Weights of a small GPT-style language model, trained from scratch on English Wikipedia: MLP 512 GELU, 1.81M parameters.
Each number is 128 + 24 x the weight over its row's rms, rounded and kept within 0 to 255. Layers, rows and columns count from 0. The size above them is the row's rms in percent of the matrix's.

# layer 7 MLP up, 512x128, rms 0.0739, rows 183-235, columns 64-127
size [ 97  91  97  99 100 103 101 104 103 100 107  91  98 108  95 102 100  98  99 107 103  97 103  98 106 106 101  99  96 106  95  97 106  89 102 110 100 106  97 104  95  94 100  96  93 104 113 103  99  95 107 100  89]
[[128 127 161 116 152 184 114 122  99 126  68 124 110 105 117 112 168 149 171 138 115  93  94 113 106 145 116 150 151 105 157 117 138 156 128  96 164 174 167 136 136 114 159 132 113 102 112  99 159 131 111 149 126 136 119  91 158 138 159 121 154 123  91 111]
 [ 78 167  98 130 123 156 137 132 123 144 143 142 168 138 105  82 104 165 149 165 128 147 146 122 135 151 135 157 129 144 138 160 137 126 105 110 150 146  98 154 144 106 121 126 150  94 126  85 143 142 142  84  83  94 141 108 165 104 147  99 166 114 102 109]
 [166 125  95 140 125 158 130 123 109 151 151 154 116 117 131 144 159 144 131 134 173 140 103 100 134 164 102 109  89 134 152 114  93 122 144 147 134 147 148 121 112 157 159 116 133 104 114 103 150 110 139 144 110 134 130 136 153  92 148 150 141  92 122 111]
 [112 160 153  96 123 123 127 109 138 193 112  79 152 132 117  79 159 113 131 141 136 118 149  62 111 160 129 144 145 127 106 114 146 124 147  84 152 137 106 138 141 113 124 152  99 166 133 146 140 141 105 132  89 137 145  82 129 139 116  99 128  98 104 130]
 [113 128 105 104 109 115 125 127 150 133 172 103 135 144 138 144  95 103 184 133 111 149 103 150 108 145 124 108  91 127 134 133 107  82 105 119 146 170 106 131 122 193 110 147  97 141 118 135 150 119 185 102 118 143 110  99 116  97 165 109 170 141 135 158]
 [133 173 131 127 135 133 137 119 111 153 111 112 169 108  78 125 117 179 153 106 136 131 129 155 120 149 123 175 133 119 110 128  55 144 117 125 120 177 131 107 120 140 171 144 169 165 129 126 131 138 133 125 107 141 117 126 157 144 131 122 120 101 116  78]
 [159 138 148  92 135 106 114 106 146 130 160 140 104 145 115 170 120 112 160  85  86 147 118 102  97 133 130  93 114 148  87 150 125  67 123 151 120 142 132  99 123 173 121 119 117 152 135 105 101 128 162 124 152 127 156  85 119 117 156 113 140  99  95  97]
 [101 151  98 151 117 164 221 177  90 163 150 134 151 143 142 111 115 142 146  76 138 132 127 118  99 117 137 101 119 132 126 137  95  88 157 103 136 158 114 120  84 139 134 109 137 132 102  84 119 134 151 153 158 126 124 108 125 120 153  93 136 101 152 149]
 [105  99 138  96 170 125 129 121  94 120 150 133  96 126 107 112 124 107 120 165 134  95 161 123 126 158 106 104 125 129 129 135 135 127 129 147 128 135 106 157 105 160 109 154 117 112 109 122 110 112 118 157 147 148 134 103 149 149 150 163 141 122 105 122]
 [ 92 125 115  56 130 129 125 134 127 102 159 114 121 132 165 126 130 156 182 126 119 149 112 113 147 166 138 170 181 142 131 135 120 144 114 147  85  96 129 110 101 133 146 164 119 133 132 154 149 121 139 114 141 147 120  99 146 114 176 104  98 117  87 139]
 [112 149 131 158 161 157 132 124 130 168 105  77 150 188 118  83 134 141 150 117 136 176 134 105 127 116 115 119 114 173 119 146 146  86 133 135 155 159 150 116 111 102  96 152  71 141  95  87 119 149 132 146 122 141 131 106 144 134 134 121 141 116 115 157]
 [ 86 113  44 153 120 114 197 155 147 163  89 119 129 103  97 108 123 108  89 115 132 130 137 122 130 133 161 110 124 122 144 145 106 150  96 135 156 111 130 121 112 107 112 116 116 135 141 113 141 102  99 177 133 179 125 114 121 111 142 112 164 108 120 137]
 [129 132  74 115 144 129 152 172 117 141 129 124 132 150 151  99 134 158 109 100 126 112 130 135 117 134 117 121 106 103 149 120 108 151 145 121 146 168 120 144  79 106 133 119 127 127 157 130  96 103 151 157 151 156 154 108 147 133 115 144 133 124 141 112]
 [154  92 159 138 105 159 131 129 126 143 103 132 133 130 118 178 163 168 188  97 130 103 137 154  96 144 117 109 144 155 111 121 155 128 125  87 135 160 154  60 133 159 116 157  89  94 132  91 112 137 122 141  83 162 106 156 138  97 146 121 108 124 169 111]
 [121 118 143 144 145 171 150 138 150 181 132  93 120 105 102 123 135 121 116 129 107 126 117 124  80 136 132 147  70 124 131 144 146  87 124 113 117 147 143 155  98 156 129 146 134 158 167 115 143 121 153 137 121 134 172 146  89 156 174 159 156  98 155 122]
 [138 103 154 140 111 140 147 112 109 135 150 122 107 123 102 134 127 126 122 128 116 123 116 106 142 138  95 134 121 139 151 101 103 114 130 159 125 146 179  94  81 155  98 140 159 139 110 110 117 128 104 127  88 121  86 102 196 108 121 117 132  77 150 137]
 [159 142 148 151 125 118  85 146 163 116 117 118 133  95 117 153 169 163 133 121 126 125 150 107  76 149 118 146 107  91 125 130 163  95 119 108  95 140 142  84 120 151 124 145  96 117 176 111 101 143 151 127 146  80 102 113 130 154 147 138 145 140 150  80]
 [ 83 112  46 141 182 173 127 161 155 146 133 125 118 144 109  91 146 154  83 104 103 104 124 126 116 138 160 100 151 162 120 107 152  92 147 126 163 138 152 131  80 112 101 116  95 109 146 117 115 158 146 153 131 150  95 112 154 118 123 128 103 102 120 129]
 [ 69 149  96 104 113  90 124 173 130 118 121  74 112 167 106 170 102 135 130 150 141 106 122 164 119 121 157 156 101 164 136 136  83  77 124 120 104 152 128 142 140 129 133 163 120 117 152  99 130 119 167 141 152 180  95 149 118 100 148 157  93 136 113 104]
 [ 87 146 149 169 111 162 182 156 145 153 134 126 153 152 119  99 159 160 111  77  97 147  96 119 109 124 156 142 140 137 101 127 101 116 114 129 115 133 137 118 118 139 111  72 140 121 133 105  89 155 126 148 145 137 151 143 131 109 149 133 103  83 139 154]
 [153 115 125 145 131 138 147 113  83 116 131 137 158 129 126 126 151 136 147 148 139 117 144 165 115 161 159 117 143 147  86 121 157 120  90 143  64 147 146 107 166 139 119  99 153 102 110 106  93 154 125 143 124  84 120  85 138 132 154 102 144 108  99 123]
 [ 93 113 128 181  94 121 148 105 118 134 128 136 124 134 135 107 161 100 153 126 141 156  99 139 134 111 150 123 128 143 109 164  96  86 152  96 113 142 143 150 131 139  73 144 135 128 101 115 106 130 149 121 153 166 156 113  61 125 156  98 107 140 143 134]
 [140 106 129 141 116 143 103 161 117 169  69 114 116 137  94 132 142 142 147 124 162 102 148 106 133 126 159 138 166 117 119 126  90  92 146  78 139 139 120 136 119 120 106 144 133 163 144 136 137 141 147 107 143 128 127 149 120  94 131  74 129 169 129  85]
 [142 176 111 117 106 116 150 143 120 101 138 172 163 159 136  98  84 141  71 150 144 168 105 103 112 148 141  75 139 112 102 112  98 134  67 107  98 169 138 145 109 146  82 119 143  97 109 137 110 119 140 123 151 114 128 105 177 104 156 123 186 109 145 168]
 [157 143 105 118 108 194 114 148  96 184 123 119 120 166  85  86  96 114 117 187 105 143 132 145 123 153 145 131 134 152 142 124 134 116 135 136  80 171 162 106  91 157 114 138 155  99 133 121 122  98 137 133 108 150 140 123  64  67 106 107 147 121 132 120]
 [142 141 121 155 131 100 138 156 142 154 112 101 153 176  97 100 147 109  87 124 131 159 120 118 140 169  93 138 136 135 109 142 123  71  87 107 107  99 107  90  72 103  97 132 129 150 157 137 115 174 107 139 142 107 132 117 138 125 130 112 132  89 129 146]
 [134  90 107 134 138 118 116 133 161 146  93 134 129 124 106 180 127  98 155 103 168 120 145 126 112 129 120 123 154 120 125 107 122 133 158 102 147 144 136 140 101 109 120 144 107  88 114 130  80 143  89  90 151 158  93 125 135 110 138 145 109 162  65 118]
 [143 157 131 140 139 141 140 100 122 130 141 130 105 192  84 140 156 174  99  93 105 143  99 168 123 129 106 118  63 128 143 120  99 120 121 103 152 131 160 117 116 117 115 121 151 120 120 157 116  97 137 101 122 126  83 121 119  73 119 128 156 143  88 125]
 [103 120 129 156 149 144 156 101 120 118 141 157 119 160 124 128  83 152 132 128 155 162 154 106 110 114 163 164 120 184 109 146 129 113 111 111 153 164 117  91 114 136  84 101 120 160 135  64  93 119 106  93 114 136 140 137 162  71 124 148 131 151 100 105]
 [ 90 140 135 121 117 113 127 186 133 164 148 120 125 185 170 132 107 104  92 142 128 108 128 124 132 147 114 134  98  82 134 111 134 116 144 105 103 157 128 164 154 103 157 128 103 133  71 121 127 101 131 140 119 138 115 119 128  96 126 124 125 117 140 134]
 [132 143  99 111 137 157 135 123 128 105 135  91 129 149 110 161 121 149 120 136 118 105  88 135 115  82  96  97 134 148 118 157 109 149 169  88 125 139 126 100 164 163 110 132  85 144 124 127  95 121 131 176  92 121 149 130 115 114 176 140  92 148 124 126]
 [152  77 154 117 155 133 157 125 105 144  83 126 145 110 135 188 162 104  87 159 143 130 147 126 132 123  95 154 150 124 131 126 140 108 156 117 124 131 111 121 143 133 135 140 148 173 122 130 111  56  97 163 134 128 109 132 117 100 167 108 161 130 141 118]
 [117 127 123 121 129 146 202 105 126 127 173 136 134 103 170 110 115 140 124 143 156 126  87  97 126 175 114 121 113 145 131 109  89  96 141 134 130 106 135 116 106  98 118 173 123 141  86 134  80  84 152 133 143 134 103  56 199 104 143 137 147  93 126 164]
 [ 93 150 106 135 127 101 155  87 113 113  58 116 159 132 135 159 128 139 115 116  61 133 139 132 142 124 140 120 127 124 118 130 128 128 122 109 139 152 107  87  68 147 139 146 107 139 106 147 166 177 140 146 106 128 110 166  80 137 166 128 156 137 171 130]
 [102 143 108 135 107 176 187 167  98 121 136 115 120 135 142 128 136  97 124 112 128 171 140 137 156 111 101 144 108 122  62 160  75 110  92 146 108 152  98 142 130 124 110 121  97 119  77 171 124 143 142 128 122 141 142 107 129  66 162 144 139 122 146 140]
 [ 98 136 121 172 127 136 132 100 113 116 147 130 123 192 140 122 184 144 158 118 107 125 109 109 170  95 148 121 148 142 118 142  93 121 108 128 140 103 101 126 100 116 130 107 106 132 100 120 112 134 121 161 136 111 124 155 133 143 145 104 139 117 136 154]
 [137 146  81 119 129 162 168 124 155 154 130 146 114 142 131 129 157 130  82 118 183  82 114 106 124 137 115  86 114 150  99 160 114 128 129 150 128 107 168 134 156 165  89 120 112 159 122 112 140 158 156 123 156 157 125 134 115 103 177 102 136 106 157 113]
 [146 144  40 163  99 160 101 101 111 152 102 128 138 153  96 101 128 136 129 136 191 106 141  90 134 152 158 109  80 107  96 120 110 138 168 144  96 152 158 103 102 132 133 122 117 117 125 156 123 117 160 120  92 140 154 116 124 107 146 104 137 152 164 125]
 [118 124 126 142 140 127 146 135 142 143 143 137 118 140 115 147 133 140 141 116 141 130 121 122 117 104 148 107 134 128 139 125 121 119 113 101 103 180 142 103 166 184 133 181 140 101 122 104 120 145 124 148 142  97 138 126  77  98 131 117 138 164 123  91]
 [116 121 131 168 153 142 141 118 116 162 127 144 115 183 122  97 131 123 123 135 129 146 161 132 105 135 109 120 124 133 101 151 160 135  93 140 157 151 164 101 114 158  84  99 100 148 148  97 124  82 118  98 122 142 129 108 150 120 167 136 152 122 146 136]
 [137 130  92 113 168 128 168  93 149 152 150 133 133 103 105  92 120 156  85 152 128 147 113 162  87 142 121  91 117 117 112 140 116 157 115 140 120 114 129 110 110 124 119  93 148 175 120 129  94  77 145 146  62 148 149 128 153 113 115 154 144 122 111 147]
 [123 140 144 135 153 164 140 137 156 107 143 142 133 153 125 165 132 127 176 143 108 150 107  71  64 114 147 133 183  96 121 150 133  52 131 105 119 117 140 139 121 133 129 166 115  92 126 131 107 141 155  90 152 137 125 119 117 132 154 170 170 146  98 149]
 [ 92 107 126 150 142 143 168 132 142 123 142 112 163 128 116 144 124 176 105 159 177 149  96 116  78 146 112 158 137 120  94 147 155 151 148 118 112 106 110 131 144 131  94 131  70 111  78 118 139 124 158 122 105  95 111 127 151 121 130 152 179 127 137 118]
 [100  98 132 117 157 164 135  97 139 141 136 161 162 124 149 140  55 175 121 149 125 139 118  90 135 125 109 113 164 116 116 137 131 125 107 150  91 149 121 144  78 130 127 136 172 137 106 113  96 141 108 172  80 116 121 161 160  99 129 135 150 100 142 146]
 [129 180 148 138 109 127 156 136 181 128 143 102 150 131 107  94 149 117 119 144 108 126  74  76 147 182 135 139 161 135 154 117 152 135 134  84 100 165  90 126  96 145 143 164 161 107 116  99 141 148 115 143  95 127 103 135 133 117 136 116 118 142 150  83]
 [121 138 124 158 114 138 180 129 126 140 162 118 119 129 128 147 121 131 142 146 152 152 154  95  86 166 154 131 115 110 130 131 104 101 120 138 108 111 104 108 103 113 113 160 127 157 129  83 121 128 133  84 122 133 148  88 136  79 121 140 147  81 130 110]
 [148 111 112 141 123 134 188 181 134 195 119 125 141 172 167 129 167 110  77 104 137 126 105 137 109 131 114  81 142 122  83 150  90 100 123 120 105 140 110 140  82 131 140 146 115 129  77  89 106 114 106 146 135  94 133 143 137 108 120 152 123 143 130 161]
 [117 131 149 150 122 108 157 111 165 142 156 131 135 139  98 166 154 135 127  87 114 101 123  92 104 140 119 117 131 119 127 109 137  87 110  75 111 122 147  82 151 119 101 166  92 122 122  80  96 129 168 156 156 131 115 106 101 149 152 148 124 112 156 142]
 [115 136 136 109 162 105 162 190 117 152 120 121 119 134  94 155 159 144 115 107 115 125 163 122  79 114 122 141 104 106 103 136 165  61  89 129  80 103 122 139 125 122 122 129 148 152 138 133 101  97 159 123 130 125 129 129 131 129 207 148 147 102 136 113]
 [140 147 142  99 171 129  92 143 136 145 121 117 122 153 112 139 146  99 102  85 141 124 132 149 136 143 111 189 142 101  99 171 141 133 132 119 133 157 157 110 132 162 124 168 141 103 153 144 130 125 110  85  75 137 152 124 103  83 149 107 159 123 101  97]
 [128 107 104 123 135 103 151 132  97 107 136  71 152 141 148 112 173 107 120 116 125 119 127 114 131 145  66  94 185 174 120 121  80 114 147 130 114 147 140 103 141 143 130 164 119 139 128 149 111 152 143 165  94 123  70 120 142  93 155  91 174 115 111 116]
 [122 101 143 114 156 127 193 137 129 125 147 108 122 107  93 101 170 168 119 122 133 146 119 112  83 112 147 125 157 122 114  75 122 125  88 132 145 143 145 104 108 109  78 136 131 128 123 147  84 112 123 158 126  99 108  87 154 124 154 125 155 136 132 154]
 [120 100 125 137 159 122 139 113 120 122  85 125 140 115 155 110 112 138 142 132 114 116 165 153  95 130 154 119 160  79 113 114  82  91 104 104 110 125 107 119 190 136 147 144 134 173 153 136 122 133 150 118 120 155 147 127 111 110 137 116 112 100 107 118]]
# layer 7 MLP down (transposed), 512x128, rms 0.0588, rows 183-234, columns 64-127
size [107  93 100 104  95 100 101  93 104  97 116  94  98 103  98  96  99  96  97 101 107 102 111  98 104 103  99 101 104 114  85 104  95  90 104 115  96 101  99 107  93  92 111 103  92 105 114  87  95  99 107  85]
[[148 143 105 168 137 113 131 140 166 127 115 152 122 142 109 137 122  81 102 112 166 134 146 108 136 143  87 111 123 138 101 102 132  78  93 148 152 119 100 130 121 172 113 154 122 124 168 166 116 151 103 136 117 107 115 105 110 104 175 126 114 149 187 149]
 [128 152 168 152 130 122 139  78 181 101 116 150 122 155 123 115 134 139 122 120 134  70 117 128 103 115 127  82 123  87 116 186 100 141 135 126 111 133 128 134 131 133 137 182 122 135 133 129 123 103  84 156 130 140 145 130 152 127  77 126 181 151 108 123]
 [120 139 127  98 145 119 115 148 126 128 168 148 105 148 158 131 169 129 147  96 123 117 150 124 158 105 140 133 161 133 107  99 134  92 106 128 147 152 127  84  93 149 146 149 152 184 154 151  94 103 124 134 118 144 141 108 115 175 128  72 105 130 171 114]
 [172 111 110  65 156 137 120 144 105  66 138 165 153 121 118 178 103 140 179 148 140 121 124 138 100  77 120 152 129 134 108 110 131 100  88 121  98 135 161  94 111 101  93 145 154 100 134 113 141 113 152 124 128 119 139 133 122  93 121 145 166 147 129 146]
 [105 133  96 147 146 142 132 125 105 127 140 132 151 125 109  86 150 117 130 168 148 124 119 136 147 143  94  61 112 111 133 122 135 140 141 143  89 100 119  98 179 127 143 113 102 124 207 100  94 149 101 125 109 101 154 116  99  98 144 125 147 100 175 136]
 [110 141 157 142 128 126 138 148 103  93 131 113 123 169 141 179 112 129  73 148 179 131 167 131 148 133 119  81 106 168  94 117  94 120 138 149 138 122 119 178 135 119 178 135 163 107 122  91 130 141  70  82 110 111 117  91  94 122 178  82 152 126 136 117]
 [101 129 129 166 193 129 114 127 133 168  73 131 165 157 113 174 148 152 169  92 161 137 120 142 110 126 157 119 117  87 128 149 113 103 171 115 105 128  92 157 110 106 115 145 118 144 131 146 119 141 168 131  95 117 106 157 109 100 117 111 132 140 129 142]
 [167 139 127 135 110 135 116 113  97 132 124 156 125 100 154 111 115 122 149 138  96 142 119  91 122 150 148 149 143 101 114 126 120 152 167 113 126 148 141 172 138 111 140 150 137 128 174 130 161 147 103 161 107  91 122 112 137 113 129 168 123  98 128 113]
 [152 111 102 160 145 167 136 165 129 145  95 138 148 122 107 200 148 164 139 132 134 159 104 161 163 101  92 114 149 123 105 158 104 108  97 144 152 103 154 109 129 124 105 105 148 119 145 152 147 167 128 121  73 133 142  96 143 141 128 110 171  96 157 105]
 [116 123 166 147 149 109 119 115 144 135  90  99 139 114 139 103 151 150 148 149 128 199 150 154 126 121 103 106 108 104 117 135 135 100 133 119 123 184 148 122 142 144 124  89 125  85 125 130 166 145 124 129 151 104 166 123 104 149 127 129 135 124 159 160]
 [148 140 147 142 127 135 151 122 148  83 160 131 148 111 107 149 130 132 136 139 142 148 126 119 106 132  62  72 151 158 112 109 144 119 137 121 118 149 143  65 135 122 140 143 123 115 108 106 128 133 101  85 175 129 145 129 119 132 125 129 172 102 109 126]
 [137 164 169 112 144 126 126 128 116  91 129 127 108 154  99  88 124 162 168 105 125 111  88 150 123 112  99 121  94 120 144 148 137 118 153  90 114 158 173 179 129 147  99 159 128 123 106  89 162 105 177  98 134 116 118 115  90 132 112 155 112 125 109 152]
 [156  99 149 119 108 114 150  96 123  88 110 133 135 125 128 159 117 139 179 136 101 113 154 125 114 118 110 108 155 115 175 107 121 161  89  63  95 124 132 126 139 168 100 132 118 127 109 121 151 145 145  88 132 164 138 150 139 121 133 155 169 112  95 114]
 [118 107 122 132 128  99 122 146 129 162 116 120  93 145 147 118 121 108  51 145 126 145 141  96  95  86 182 180 113  97  98 112 146 138 113 145 156 112  98 137 135  94 126  86 136 140 122 151 120  98 127 106 135 164 165 111 125 138 142 102 111 152  87 116]
 [143 136 130 105 160  84 140 127 141 127 138 136 127 150 113 118  97 142 119 165 153  94 154 141 162 127 147 103 159 148 138 134 129 147  82 116 152 134 123 138 112 132 160  95 151 137  97 112 117 130 130 125 150 105  98 104 138  90  88 119  88 141 114  98]
 [158 132 151 136 114  99 110 161 118 129 107 117 102 132 155 103 110 151 131 132 112 179 139 124 119 100 149 123 128  96 114 154 102 134  96 105 149 111 109 135 162 142 143 157 155 120  61 104 131 127 144 116 124 115 150 141  82 113 102 124 112 128 121 157]
 [151 155 138 152 181 155 121 104 112 141 142 108 138  94 134 146 132 144 152 129  85 105 117 156 177 139 134  89 110 131 100 111 129  85  93 103 141 125 119 117 178  95 148 130 168 147 124 159 158 119 118  71 124  85 121 122 122 112 114 135 147 114 125 135]
 [147 163 146 110 108 132 100 140 124 107 133 131 149 143 106 148 120  94 141 146  93 147 115  90 113 134 131 131 107 137 138 180 115 177 104 118  84 124 134  87 134 132 143 127 146 133 119 140 143 122  92 135 144 115 123 101 104 152 131 120 155 169 125 161]
 [100 107 125 110 109 136 182  78  98 176 100 127 173 131 103 140 171  71  88 118 148 189  96 133  91 114 118 147 137 128  82 109 123 147 107 135 142 133 127 131 107 126 111 103 130 125 148 109 142 147 164 128 145 152  89 113 149 112 148 169 156 113 121 146]
 [146 137 123  83 107 104 145 126 157 111 144 153 102 110 107  87 120  82 166 130  82 132 121 137 155 129 127 121 113 110 122 129 158 128 102 113 126 143 202 162 147 134 172 141 150 120 103 112 117 150 104 108 125 110 113 182 115 138 124 124 162 132 116 149]
 [113 150 161 106 114  98 116 144 127 168  65 158 111  95 124 114 116 128 102 122 111 120 142 140 145 101 123 131 125  87 183 117 105 137 146 136 135 172  93  92 112 131 117 139 113 131 117 189 128 143 180 125 145 146 138 161 133 145  88 120 102 158 144 124]
 [160 133 121  89 125 144 149 140 120 133 155 140 131 100 179 145 142 129 140 132  88 135 131  92 111 148 133  63 100 121  75 125 138  90 117 135 118 141 139 107 128 132 121 141 131 101 161 101  90 115  80 144 149 186 164 125 154 116 107 113 121 131  82 119]
 [114 137 149 124 121 167 132 110 139 126 162 138 132 148 154 119 108 121 113 165 113 142 129 131  82 140 111 144 126 156  83 151 154 139 134 156 123  82 156  94 114 195 149 110 159 156 112  71 140 146 113 119 116 177  87  77  75 124 116 138 103 122 131 127]
 [ 68 128 104 144 142 120 143 108 137 130 131 102 143 129  92 147 166 130  85 114  99 133 139 158 126  59  55 154 140 110  91 146 153 110 131 146 130 104 153  92 120 126 137 126 131 146 180 133 106 119 119 185 131 114 104 110 127 161 132 123 114 130 133 137]
 [169 133 119 123 132 133 126  88 118 149  71 120 108 115 136 133  81 151 118 173 142 114 139  94 136 112 114 144 148 107 122  56 138 116 114  98 138  90 123 113 132 126 148 147 146 158 120 139 161 172 118 135 108 169 141 145 108 116 115 102 107 135 125 128]
 [133  70 147 141 113  96 107 140 134 132 126 135 138 157 121 125 130 109 135 158  84 114 161 113 108 149  79 122 182 128 102 148 109 164 134 144 159 154 134 141 127 181 128 138 122 135 131 157 156 140 118 134 134 102 168 122 145 115 139 138 159 127 104 190]
 [130 106 132 113 137 104 102 144 117 108 147 126 160 112 177 157 140 160 120  95 107 160 157 145 126 162 127 166 132 137 126 142 156 137 146 156  98 127 113 146 139 155 165 135 116 152 137 107 121 106 141 144 152 115 152 142  99 122  79 130 131 125 124 121]
 [126 138 116 137 139  69 171 118 122 145 138 114 136 139 114 145 111 118 111  98 132 143 105 163 144 142 112 129  98 165 110 157 149 101 129 124 128 106 120 141 124 109 124 144 125 170 101 137 127  58 154 112 112 153 148 118 122 141 126 154 123 130  73 105]
 [186 124 138 132 129 127 188 130 126  75 147  99 108 103 138 155 130 120 141  98 108 126 125 143 138 132 144 144 190 108 127 109 101 147 117 135 133 119 114  80 155 129 145  91 116  84 129 120 155  89 134  98 147 131 128 137 124 167  91  92 103 148 133 143]
 [135 130  85 146 145 101  91 153 140 103 114  96  95 151 110 100 121 136 113 131 142 170 135 148 116 157  79 101 163 138 132 118 111 144 156 117 161  70 126 162 138  90 122 124 134 158 123 120 100 123 133 110  93 106 124  85 109 131  84 128 134 140 140 141]
 [126  81  93 135 150 164 123 127 102 120 143 137  98 108 109 100 128 139 128 134 120 122 163 161 127 109 118 138 115 118 139 113 127 129 144 115 121 116 133 173  99 121 145 135 121 113 105 125 158 107 132 119 149  94 175 151 117 153  76 132 117 147  95 121]
 [ 82 128 142 135 151 133 120 148 143 129 156 130 101 156 128 118 145 109 152  96 126 136 127 104 138 150 127 112  98 111 166 157  95 143 116 144 125 139 145 149 129 133 113 145 109 124 147 127 125 136 148 120 108 130  96  85 134 137 136 138 134  87 148 147]
 [131 142 154 137 143 129 128 143 121 141 158 130 119 106 118 108 126 102  92 148 117 157 122 173 149 153 104 137 153 132 107 112 118 153 120 138 107  44 124 159 142 155 138 143 124 160 123 144  98 121 117 153 106  87  94 140 140  81 102 126 117  99 162 119]
 [129 127 116  77 147 181 121 124 125 133 188 146 117 153  92 123 138 110 166 126 143 148 122 108 145 127  94 134 125 119 109 156 114 151 128 127 123  95 102  93 125 124 123 111 133  93 165 163 102 116 125 130 103  93 121 105 171 135 158  89 126 149 125 130]
 [128 159 132 149 140 114 142  86 137 163 119 141 137  87 123 122  99 166 119 127  87 131 121 164 124 127 137 170  93 187 125 111 141  94 103 111 142  92 146 129 132 118 134 152 151 109 128  74 114 129 124 107  85 138 136 138 124 140 135 116 146 144 124 108]
 [125 109 118 114 140 153  90 128 169 166 120 139 131 135 123 108 147 109 131 124 118 145 145  97 162 144 110 123  64 136  73 121 139  92  95 128 125 140 137 104 130 134 145 129 158 131 109 141 141  95 136 138 148 138 115 152 114 157 110 143 132 135 131 173]
 [ 95 138 180 145 138 120  82 101 149 154 132 157 153 125 161 140 100  69 177 133 102 119  90  96 113 142 163 114 103 109 163 125 134 110 145 102 128 154 176 107 138 134 118 125 135 131 126  96 150 178 115 134 162 146 109 168 134 119 107 130 127 129 165 106]
 [ 81 155  87 121 138 138 127 169 125  78 195  97 108 118 145 117 158 155 119 108 140 157 177 121 101 139 139 123 184 116 140 111  99 161 129 112 136  72 116 149 104 160 154 132 120 122 161 151 181 136 129 111 173 119 119 134 119 117 106 107 112 121  94 105]
 [ 97  95 126 124  80 120 120 106 111 141 144 128 133 129 116 104 134  88 139 171 140 121 142 144 136 147 135 149 151 121 136 126 157  84 141 152 113 106  97 120  83  74 174 128 122 166 117 170 149 153 135  84 145 118 131 134 107 136 105 124 109 133 137 168]
 [102 102 154 133 124 142 152 137 147 115 133 165 127 117 109 164 153 121 114 139 144  92 131 121 138  97 160 127 136 118  66 104 146 125 101 155 102 159 139 105 127 101 114 106 146 150 117 124 114  96 110  98 160 169 123  75 121 102 113  99 124 168 122 139]
 [111 129 121  85 138 179 124 122  96 140  95 115 136 112 154 130 129  85 161 166 112 111 109  92 133  98 134 121 146 136 140 107 127 178 126 155 145 143 111 162  92 139 104 116 118 146 109 107 153 142 157 122 122 112  98 136 141 135 114  96 109 119 176 139]
 [108 118 146 122 143 112 110  93 109 149 100 143 141  94 112 139 125 128 147 138 138  93 109 185 167 148 143 108 160 170 105 151 123 134 149 157  97 175 156  88 173 112 122  91 135 126 105 108  87 114 150 136  85 150  79 149 141 141 131 134 134 148 143  89]
 [134 140 119 134 142 174 139 141 129 126 165 171 123  93 131 140 103 135 137 150 122 102 112 116 181 168 116  96 123 102 147 148 160 129  93 135 115 125 135 107 100 118 126 108 166 145 164 176  83 149  91 101 100 114 165 147 127 135 114 110 152 136  87 122]
 [110 169 143 145 134 110 169 131 151 136 140 106 130 139 140 159 201 127 139  72 126 150 125  96 117  88 144 103  92  97 118 162 133 142 111  98 134 117 166 127 149 117 137 124 121 140 133 125 114 105 113  90 163 137 139 190 105 131 110 102 108 194 126 123]
 [156 115  77 134 129 136 167 129 141 103 128 130 118 122 131 156 120 150 142 179 159 109 146 178 109 105 100 200 161 115 114 105 120  87 124 157 150 154 170  82 102 103  86 113 128 114 107 145 151 130 130 175 102  94 150 117  93 150 164 148 146 125 144 111]
 [120 139 119 130 195  94 176 145 110 116 159 152 142 137 157 152 114 144 134  97 114 154 121 115 143  74 159 166 150  92 108  87 114 134 143  99 111  99 146 110 114  80 127 148 132 164 127 130 102 109 155 111 107 133 134 138 107 129 128 171 117 116 134 152]
 [134 176 136 130 120 138 100  98 128 126 130 176 112 128 100 133 121 170 159 109 139 113  96 145 115 110 109 149 105  86 111 140 121 110 155 129 156 137 153 143 164 150  99 138 168  94 124 130 120 134 119 102 114  93  84 138 165  95 102  96 138 118 128 168]
 [122 150 154 124 159 142 106 151 117  94 139 112 133 125  91 146 153 133 104 137 103 167 126 143 126 120 116 109 122 103 184 116 176 162 100 121 118  95 140 132 104  92 119 127 127 154 163 137 126 141 133  98 149  87 138 151 119 117 113 132 132 123 106 126]
 [157  92 150  93 129 129  78 122 127  55  95 135 118 149 157 145 153 138 144 114 140 115  93 125 142 158 142 130 152  90 161 114  89 171 134 161 138 133 110 131  73 115 123 112 131 126 121 134 123 152 143 138 130 127 112 154 117 115 190 120 127 135 109 123]
 [128  93 121 117 127 161 160 103  95 102 116 114  70 134 121 149 158 128 126 117 150 154 112 110  66 114 161 130 155 125 164 118 122  94 136 144 142 101 136 137 105 135 110  91 138 134 119  88 149 187 140  98 184 122 148  90 133 152 123 128 137 132 109 142]
 [164 138 133 125 112 125  91  85 107 132 153 134 127  95 110 126 117 178 137 109 119 161 108 132 140 130 141 143  85 144 149 112 110 122  92 166 132 135 162 133 140 117 120 125 140 142 130 110 107 109 118 108 124 113 102  71  97 230 131 127  86 137 186 119]
 [132 145 161 107 105 117  88 134  88 119 141 116 130  95 139 122 121 147 105 127  96 116 113 154 110 139  98 119 118 140  90 157 140 125 143 126  77 142 107 170 169 156 145  96 127 108 119 104 119 164 139 141 149 119 145 158  93 132 148 112 156 145 137 127]]